config.toml
n_layer = 9
d_model = 512
n_head = 16
n_kv_head = 8
head_dim = 32
d_mlp = 1024
vocab_size = 9151
activation = "swiglu"
norm = "layernorm"
norm_place = "pre"
norm_eps = 1e-06
positions = "rope"
rope_base = 10000.0
rope_fraction = 1.0
qk_norm = false
attn_scale = 0.177
bias = "none"
tie_embeddings = false
parallel_block = false
init = "uniform"
init_std_qkv = 0.023
init_std_o = 0.0
init_std_up = 0.023
init_std_down = 0.0
optimizer = "soap_variant"
lr = 0.00311
beta1 = 0.95
beta2 = 0.95
weight_decay = 0.18
lr_head = 0.00606
grad_clip = 1.0
warmup_steps = 200
schedule = "wsd"
decay_fraction = 0.56
decay_shape = "linear"
final_lr_fraction = 0.0
batch_tokens = [131072, 262144, 393216]
seq_len = 1024
doc_mask = true
train_tokens = 1020000000
steps = 4294
dataset = "wikipedia_en"
Each number is 128 + 32 x the weight over its row's rms, rounded and kept within 0 to 255. Layers, rows and columns count from 0. Numbers have three digits each. The size before them is the row's rms in percent of the matrix's.

# gate: layer 6 MLP gate, 1024x512, rms 0.0711, rows 133-149, columns 256-383
# up: layer 6 MLP up, 1024x512, rms 0.0779, rows 133-148, columns 256-383
# down: layer 6 MLP down (transposed), 1024x512, rms 0.0737, rows 133-148, columns 256-383
gate133 104:120060143165079183072161120054165118133128143119177136130071081122107092145151166150129105114089154138087068127051171134056112136117152134153080125128068152147143155168107172109140141096195126183117086125102114150090082100138128090110131185187165101137121129105185071141163087122195139123081125133129075129099095132148149134127116125150132205112120130136069158122077131139139149109136
up133 109:089158143080147129153127097131144187157107099091135135143163170103157131064163089135125139103138162117180186113144053123147133090126135091166189089141160173158116127128187170038055123113153106098126176134136145081042181138142158200080087129125130145123126112109187165157132123164092162124097080114160141155153195099097132185096185109116128133077095157132151131126145150101107116100103
down133 110:069181111130176104133120069120108175153115118120104136167134126161061066115085110122117119137142146144120120081155123109129095098087083122116131134084084139101140147113167152121128123112160148091056205179141131142108121184118144104127107172087078185142157076141147162091157131133068153136095123174097087088152174087059151169152145178108131112123092167149168124141110154185160136111093
gate134 103:153178155123130177171127136096143099189082127198132177089174103095151146113109142182211136121180163057110146128091142145113152080087087090121114133108092101142081138138082146094094116070122106146108110118202070156163101169128151092064113146106134112119150135057137126112174105136089145127068144117049107086154160174051135146133089067134139137112125089105135159102129106134110065111125
up134 099:134119118119084179095082108070106052186090170136171172117090133125180144128158087092130177079123181102078112161149133143130166197129129137121107097135117072149126106150111146137076151147137116142119146140113146113103104137148107078142162143158157108105154130110093128162162134126132113166136136060097153111158157137157099092131137133144136091118111111112086190160108085190123212185124
down134 097:147089113114127097153149119137112133144129075080125044115060089178133120145141063090085115140134144156097113153154082156166090138107160079091161073191106152122120130099132096167104121161141144143083145167112133106097125060135125117148126152141169155139131187179166105144118134138104083112136154145134121190174152071179118195162156143058049060111147134112126111140182100151107166166187
gate135 076:106120147140158149156094111091153167122079183177130088160167155142161134114165161175103148172133086178094176171078141112125142131149156136083076126178196181134165121068168151132151147179118133134147064150169103080173143113127150097088101112105129115125161151138143113112145126089132167176110121082118127146168132191116156147199121111156137137094122198132122142135094113154121085084118
up135 075:121140077150108133114176166116118135094147125134124111164109148163132158139149125125162152124054132176195145176126080110067114096060147083159113115067177087155132135167077102109089128144151127153057131089116128140144148111117119161083151179145196111144062085194120184135148068125089105206116127073065151127106097144156135156115076151071150120088139115124143121158130158085142169095084
down135 067:138165151150184114111148097078131152189128119101105146120126175117090095121098109166156166196147119139131123131164166132149083136169132137124184185153118131153137046114094156141165119134116102165123129150036078155196143155177088138109130107110085131119166133058151166176098162169135126085082028186077128125148115123116127184111160153125132128143146125130113155112160097103125096193138
gate136 123:093118142124067119140164123086084166116134089084124078108075085100114137162169113116099117137149170099119118158122137117133117061143176153167091179132157136122097112187140120132145139154092139075160153113136118098132141151104127161167128167121149131141141155155060134109135165148184094176106103153138137142070107131198159152111067115108108139040196078043145180133112128121077108155114
up136 134:125166129113157146153065163095123091178128118129175188111134080120166094022127143118121119105098167165114178084097153124165126163139084119098156121079172129183073182055077143154173140093130065176119105097135129105128182085114136109134176111072037041145105079139140098139130072087119149138070143088110124087111118159051070118131194088120126126198041155103124123104201091149132126058099
down136 110:103112158138171186153146158122111126118186109157133114178199101129139141094115170065086133112137095145114165065115187173161179145205116124147131165101146085109119107068105077167098108082082138159108111098143147154113172206146133133131153116162106142129137188161096057111128057108099133122130122106096137139163193166158091137099142101172124112182131126150109107095136107145106117096171
gate137 108:155111191178128132151086164107123121159155092153120100095158133155135129133060175114155097120155127114106107172160172146131118130143068149186174145153167136088145129100174213106096071105159108120129195077096170128056102062129075109161145139141178120172170136191138133112097048109193170136115108135110162119143088127141153117183105105118085153154130195106139101156182111105139147101100
up137 107:134159121154131132102180124134154144170185129149139149125146128143171154126170121068127129131083161228140186097177164111034097193158073098137202090077116126143140134154071128112141098101074113115222138125130138143167145130138130165131171134117143106111092142067148132187200172163097142117107109155157122140143134188104148146090114165117182137132185143159138115122137178122153146102065
down137 111:112129120151162159125149093134101116151145119133153153129162154168124115074170093147139129139197211199190138083121158103126148134082124100129181147106134134151155103079126131177117124082168124150145126115143099120122117103156121118116156174083129150136140167145067098100174116168199122169151134153153061145185111151177140124119189093113188119170132128158091140173184083126117142123131
gate138 067:157061175104113132061107130156067131139090104163134139137085097104084155147115125121147131092147124086112077056124119139123201090130103116118164127114148183101102145121182142118129109117196148136119103179141149105124138159083151135111130115140149160063144152101181147132149178140198111124142216129109150142135122120118103076135128129181098107086115147146161121139121186129139151140136
up138 091:178091208108088129099141105154081132191055139181114120156144083099114117104144173119152169123134108096136101069112115150187095111150114165105162100121107123128129190130153149085079095128130110073083129186188170117166124102141134185097107145169118169125153121109164155156162191110163120122179163180157171107187145171094105079190114127130097122114097143152146140155104169157137125068136
down138 075:152089112117096184139144134101115088187123160117139116165217144151165112130196140118175099150137118197151098154103126121140070136151156123186125084100110091061112189113116120065072101150156115088064180188176081121153085144126171112121139157130120126126178102143155148161134175127121121155125166173099141089184178197177080100192103107124113101121144125114121154115131157186133182078130
gate139 105:144165126142122048119101124059169142146106121109154172134101124149117125141174120109116095078086111113089144086082085162124194142083135099172109128115146147095107114111135112125155100146120144092145159109178084145185088150186192169144146108181110126104141159118145208148092108114066100088175080128148164122142114089119184169104033157141159151124083141129171082115109095102089141114103
up139 104:173176076117150116071131118101182150203126158080139117119173149130207076065163204054139118171132126133116141086160116164110111114149101187140121094165098142065116129084124133112117166136115135151081109144156121159159154155125122142098083158141112113115109100186112150137140185145083068155154141123081151148133141197115127132107104118090163176163133132122094113117126179134157164144092
down139 111:119155105127128166136183166145176148110101093067157108110106143128157157119157168174152161093137143145075171124144061120155047119148121107200112093133114191168184142157138134152133148122132156211111085144117137188094158110144091146107138120083157150091181074061156123076081151192067124113183162144139140128151139171168129153137122121109137210141131117105162153138093190054117126127140
gate140 114:144129122164091111105126171154150141133119096115117127058203198123116135193125106136199154121154120090173109127113099172140101148201193165189144130151110070138165156129081135110131064132152123102143134159114139126135124145099135152113100128153119092070155061148152074145179155109135129148132127126147151193117151141109165145037099098159104109074108083092097143084151097132121147077161
up140 109:147150104147115136091082105119155134156163169096165143114137111155182126116128094149133156182078138122124081099096089117134136108086079121162128165143162125132125121160142124057154156175167125118134152134195148132132060142177139159157143165081120146182099152176093087131153098162078120109179161128104132123127086116180099117151133133122182167146130147166137101108115164106088117146146
down140 113:124126119112186111107203124124111146168095117147106099067120119114181101116072134158107143180068109110138112115163122104110153109105137123112195130099123196117081128073169113073117102171114124140087116122147132116121140144136087082058071095141131139197136108185080175145158090113146153244173130145094060123106110113163126127161143138098152183129101103077161102084130150073153111147137
gate141 082:150050126135135036099123137081133127150117110198161132109185147160117149080149121166129157137129092192143111073111088112115086114121128172108166057154069140115144068138150110100073151093195071073131136103167125084123103168107115095061171123167084149164159205156136145155141102134173110099154174152093178122084161147153121074136083137154185096127115117119133180086106135181114117162094
up141 079:132167147148167103150080172071128117143092122135115176125208089172165156164121066190159120161189128063145168170168149131130142089119121151156168124120106135138090140146126101175100164142127067151084110142092111127123114181101062148018191117141148148110094186120123148123146130166112107209106116123122159127079168161186151093176115164160107107179067093113103142173148087173173141122098
down141 068:151035139122142125142150062112151131113118150156152129105135124097096179157125190098123098088066166107122077084120129135136127096137183075074126124130097087075152153096148129105158086086177143126144141187149092084060124163111125146111133133121160129104162124140135127134104087138158094108156189164166200187155103178050133117114122152073146099062142061100081163129108142111123161124146
gate142 103:168167093106065138099121132112095125168159162085117251126138148063130136110113111117106104091179156202067067081136106162186057113123122154102101117141151158150091093120115140101130116157077067182118120176105141150093139100111129141142137189133109106136101076154078111137136128132178141203117123117110100190136035166114154117126104074015096152092098094123136119083124071107151115131170
up142 104:177095105154150066068166143099137080138144137149134091184136120081087114061134136101103120130183051125193103100139117154093131146159105125146104122117110117100139226080122138094159125161123076157115134100130154129150095144122166155153128116111124123120130141119149095111173143157128079172143104186120156141088182103131103150167073127150109113141140107133151079139153139133157099203126
down142 107:142109137159121151088127157121099120135144116143149050125114153219106074098121083160134155136124066067177140131128215152059111093116077190094096159145049109133080129156131122142140171138112108133124161110114077121164201156118117142131159098130139134178146118118124177123100176103102088166132112146102215082123186122214069166089092146147153076127113089140116079159137160143154103102105
gate143 081:140096143129129156142093096109161192177133086161182105170135070175183133095152106177120141140163051125067138166129089089138074139105081124117127143135109111082070154121132094079149137133090098096116120117133110140151065162161122097176072155138145079172148147089100140119124103151111097148097122115142158156202100143079172143101102126121155131149155171151112126136115107132150153117114
up143 078:163175094124154093160106100135156090071125139107099157064129158110120121120183127077137098171073151211188133193086185145147096110183174104138133114137138106138181118121096154106095154144110154100104170123175144101110111076111159099127159150090096184112131162149148050146105174129084224136134082167100072124107219151150160078190205172128163119153135125102070151134147186103100117168171
down143 072:121177115186164129087125112171098123150127082117124101099073145148104160110145090128182124113139124103171125131127179125150175135135162132160108148155094183147191152081128169151098104048100136165180071157131154138160218165120129109134174141137141134113144144143083064116144097120133081071098135127131074026066139115087143143080110076080111096125139106147114095090121138111135173102075
gate144 109:096111080126140149090126154070063080121081106181116142111194139139171116071127105108117134137144129093133172113113167153173175155131164097076081072087219148111141107110171110170156082140163138157098162097114157135146146152084133134151159119089113142113084140133063146145074160165101131136179130116109150102102090175101133108181130072123163072162130140134119152139170173101143120063160
up144 104:102093129177208134074113134117057119160120150075110157097138102173126168138138115116127155097135079191138141121130175174158166160155104093135084139124147113192139103134127148191155114067153116140105110143091155163107106158104185069117164114176069143184101115136126115066096129157099122096098131138071086115080148149135109146108186116124155121133069123152097097181121159072128139088160
down144 106:130143089158116144062086128104106123163152096134103108129153160114100106092105142117079114157147144090064094140109134172135081115104132080132131146163122118115116162170149120157112163096166067133127105159122142099099211139123110149102109080152205165146105106108157129090197076181155169157136128141119135091086106144082137123121147086190100032109126086154123103160084122144096093150098
gate145 106:096160101153136151041153094154111119103145093075113159130149096148085171141166141114142126075139142165125097123141154123142123141162062136113175126105121133176048147149085143139126092112125132083142134112113085173151143105121128142172129119025135113126097112105143174187117094122149136122159118124140123090153135075152132149140086130078132098089153093144118160154115125130129141127145
up145 104:116129109100151139090141075166139160173196079094139198153101195197142162098126156114115146090195130154079153081126126182124098171101134099108132146095137106122167154131122097122123159140132107085234140137159174110111124146077111179123101113106153181133078116156091150197084119132163130104126141134173102096116107136138131100102076151143099120195140138091182141135141124119098113119147
down145 101:174133152116106097115133133143136100076111117129112171135136116120096121176146126101150124128162140149129151108159071168205139107095156134164133126100093125142117202105092222088102151101137077146129114096101072148172090102144120137113145154083144131162121133129110088050068125120193126096156148179112147046148189115078153072122143120111158141146126104081097102145145076174079101069110
gate146 112:134094180170087157137149143125152164099106079124160154098159057110118095173120041102131093097177132182114164138108157136122136100118099104144083103133101154127135086131098170130098122083168105206133145122123125126093124130135115075153151153136168166116103148175127111126065148198097156089137159075168180148148094089114104179124097166142061153110089090118122135186113137087161097097126
up146 109:127087137063132086126131080055094222121106165127123128112093090079075089181080115099089060138123104114116102103095125080085168164153040150176153120123152113101153074140107143183074127117120183132126148109135105151047162115149138123116172136173128106110110177108156104067104122107095159075174137113115118074077164023119140118090128071090090141124118099059126140125086255104069103126121
down146 095:168161119115156170086136082112180150089177160095110149166120199145171158168052138103084089036135139155144189113111153114194134056103160155131196110107102071160146103162143120124128104196144111136152138205112142103158104099144121131201153085073126120111103122153148136103147165148068159094145163123079193099148138116139090164107136111110073121134102140115155123109112063133148124117088
gate147 095:153088110120122100153139118174097110190118080137158104109126087149116131136111124122070088094161110121127049098143170140146145135138112138141153106135080060108108117138137167083150085110059120137131086160189123152106078115147133130193136150150090161209107153147063108132158096119072169173145163155129124146197134138141155104156171115156097128128124158128107169140080157077168174114150
up147 092:125096159101110167136100118104164071189098116178113149130054057199114048157100153163084113128163097095113128140159149125119126125090126113139191117127127130139076119153178094111139127106074093111103092081140108166111134109107110136158117111150130164179099183122125097140142109105077152165098111127091118131167088133141136092066156106099102117118133162064129107175118098079151146092135
down147 095:130120122127138135073104118169107083118116150151162084140114128104067115107169181124173116132117128158106121146099106150115096108118164149148093100076119141133137110135186154124102159070060051135062152172098119201122123158101179143150128041135142110109125149152120118087114107146094145170114160146168167143154170148122130101122100137162181124104128131137114178158095117121158153133169
gate148 114:135172133155145075196112149109103096046168095094135158099155082127072101130130124085109103143139127126124157144093093115120105110131058113104134101111130137095116152118099102147119147112135169145129119133169106184172130123151140157086060115189159157138112176122116072097176092090132167096140090118161074138157185165093136139172073150111163091139116070092116082160127140176165128139092
up148 109:143143178167139170125163119080092180114211138123107132137137105169126128109116148149059108084156143160131098153176075170175134179164146116128113144126133138116151134107129128118185113187115169126096116160106128165080172145088100146162149119144149088140127105152157132184115124153114147147143120148188174171113178140126136179108138162110160141119149172117169108155166139159095167111168
down148 106:147096156078136138083094177029087136109148147065100125121100096162113097134078135142113085107140095120181123090160094110149129144119113156141160114090132173140137084100093104173155136121079129128072128139125117110137126135158131171159114123137136172153178082109109137090139112094124079128095090117131113138092150113140124159144133145078153212097108133142194120079075147111048117091089
gate149 110:158075182088100156138084110127131085143097131149205116191151175151215140108160115135114123126146090110097142165099164144105114130079169117129107096076114154101091134127186088110133154136105131129167148104083190142120124109107063120145150098048153086195136132167125177070121158126153167110130107145110127147124161147141011149093133165161101136131140123122219083125131122074224128087127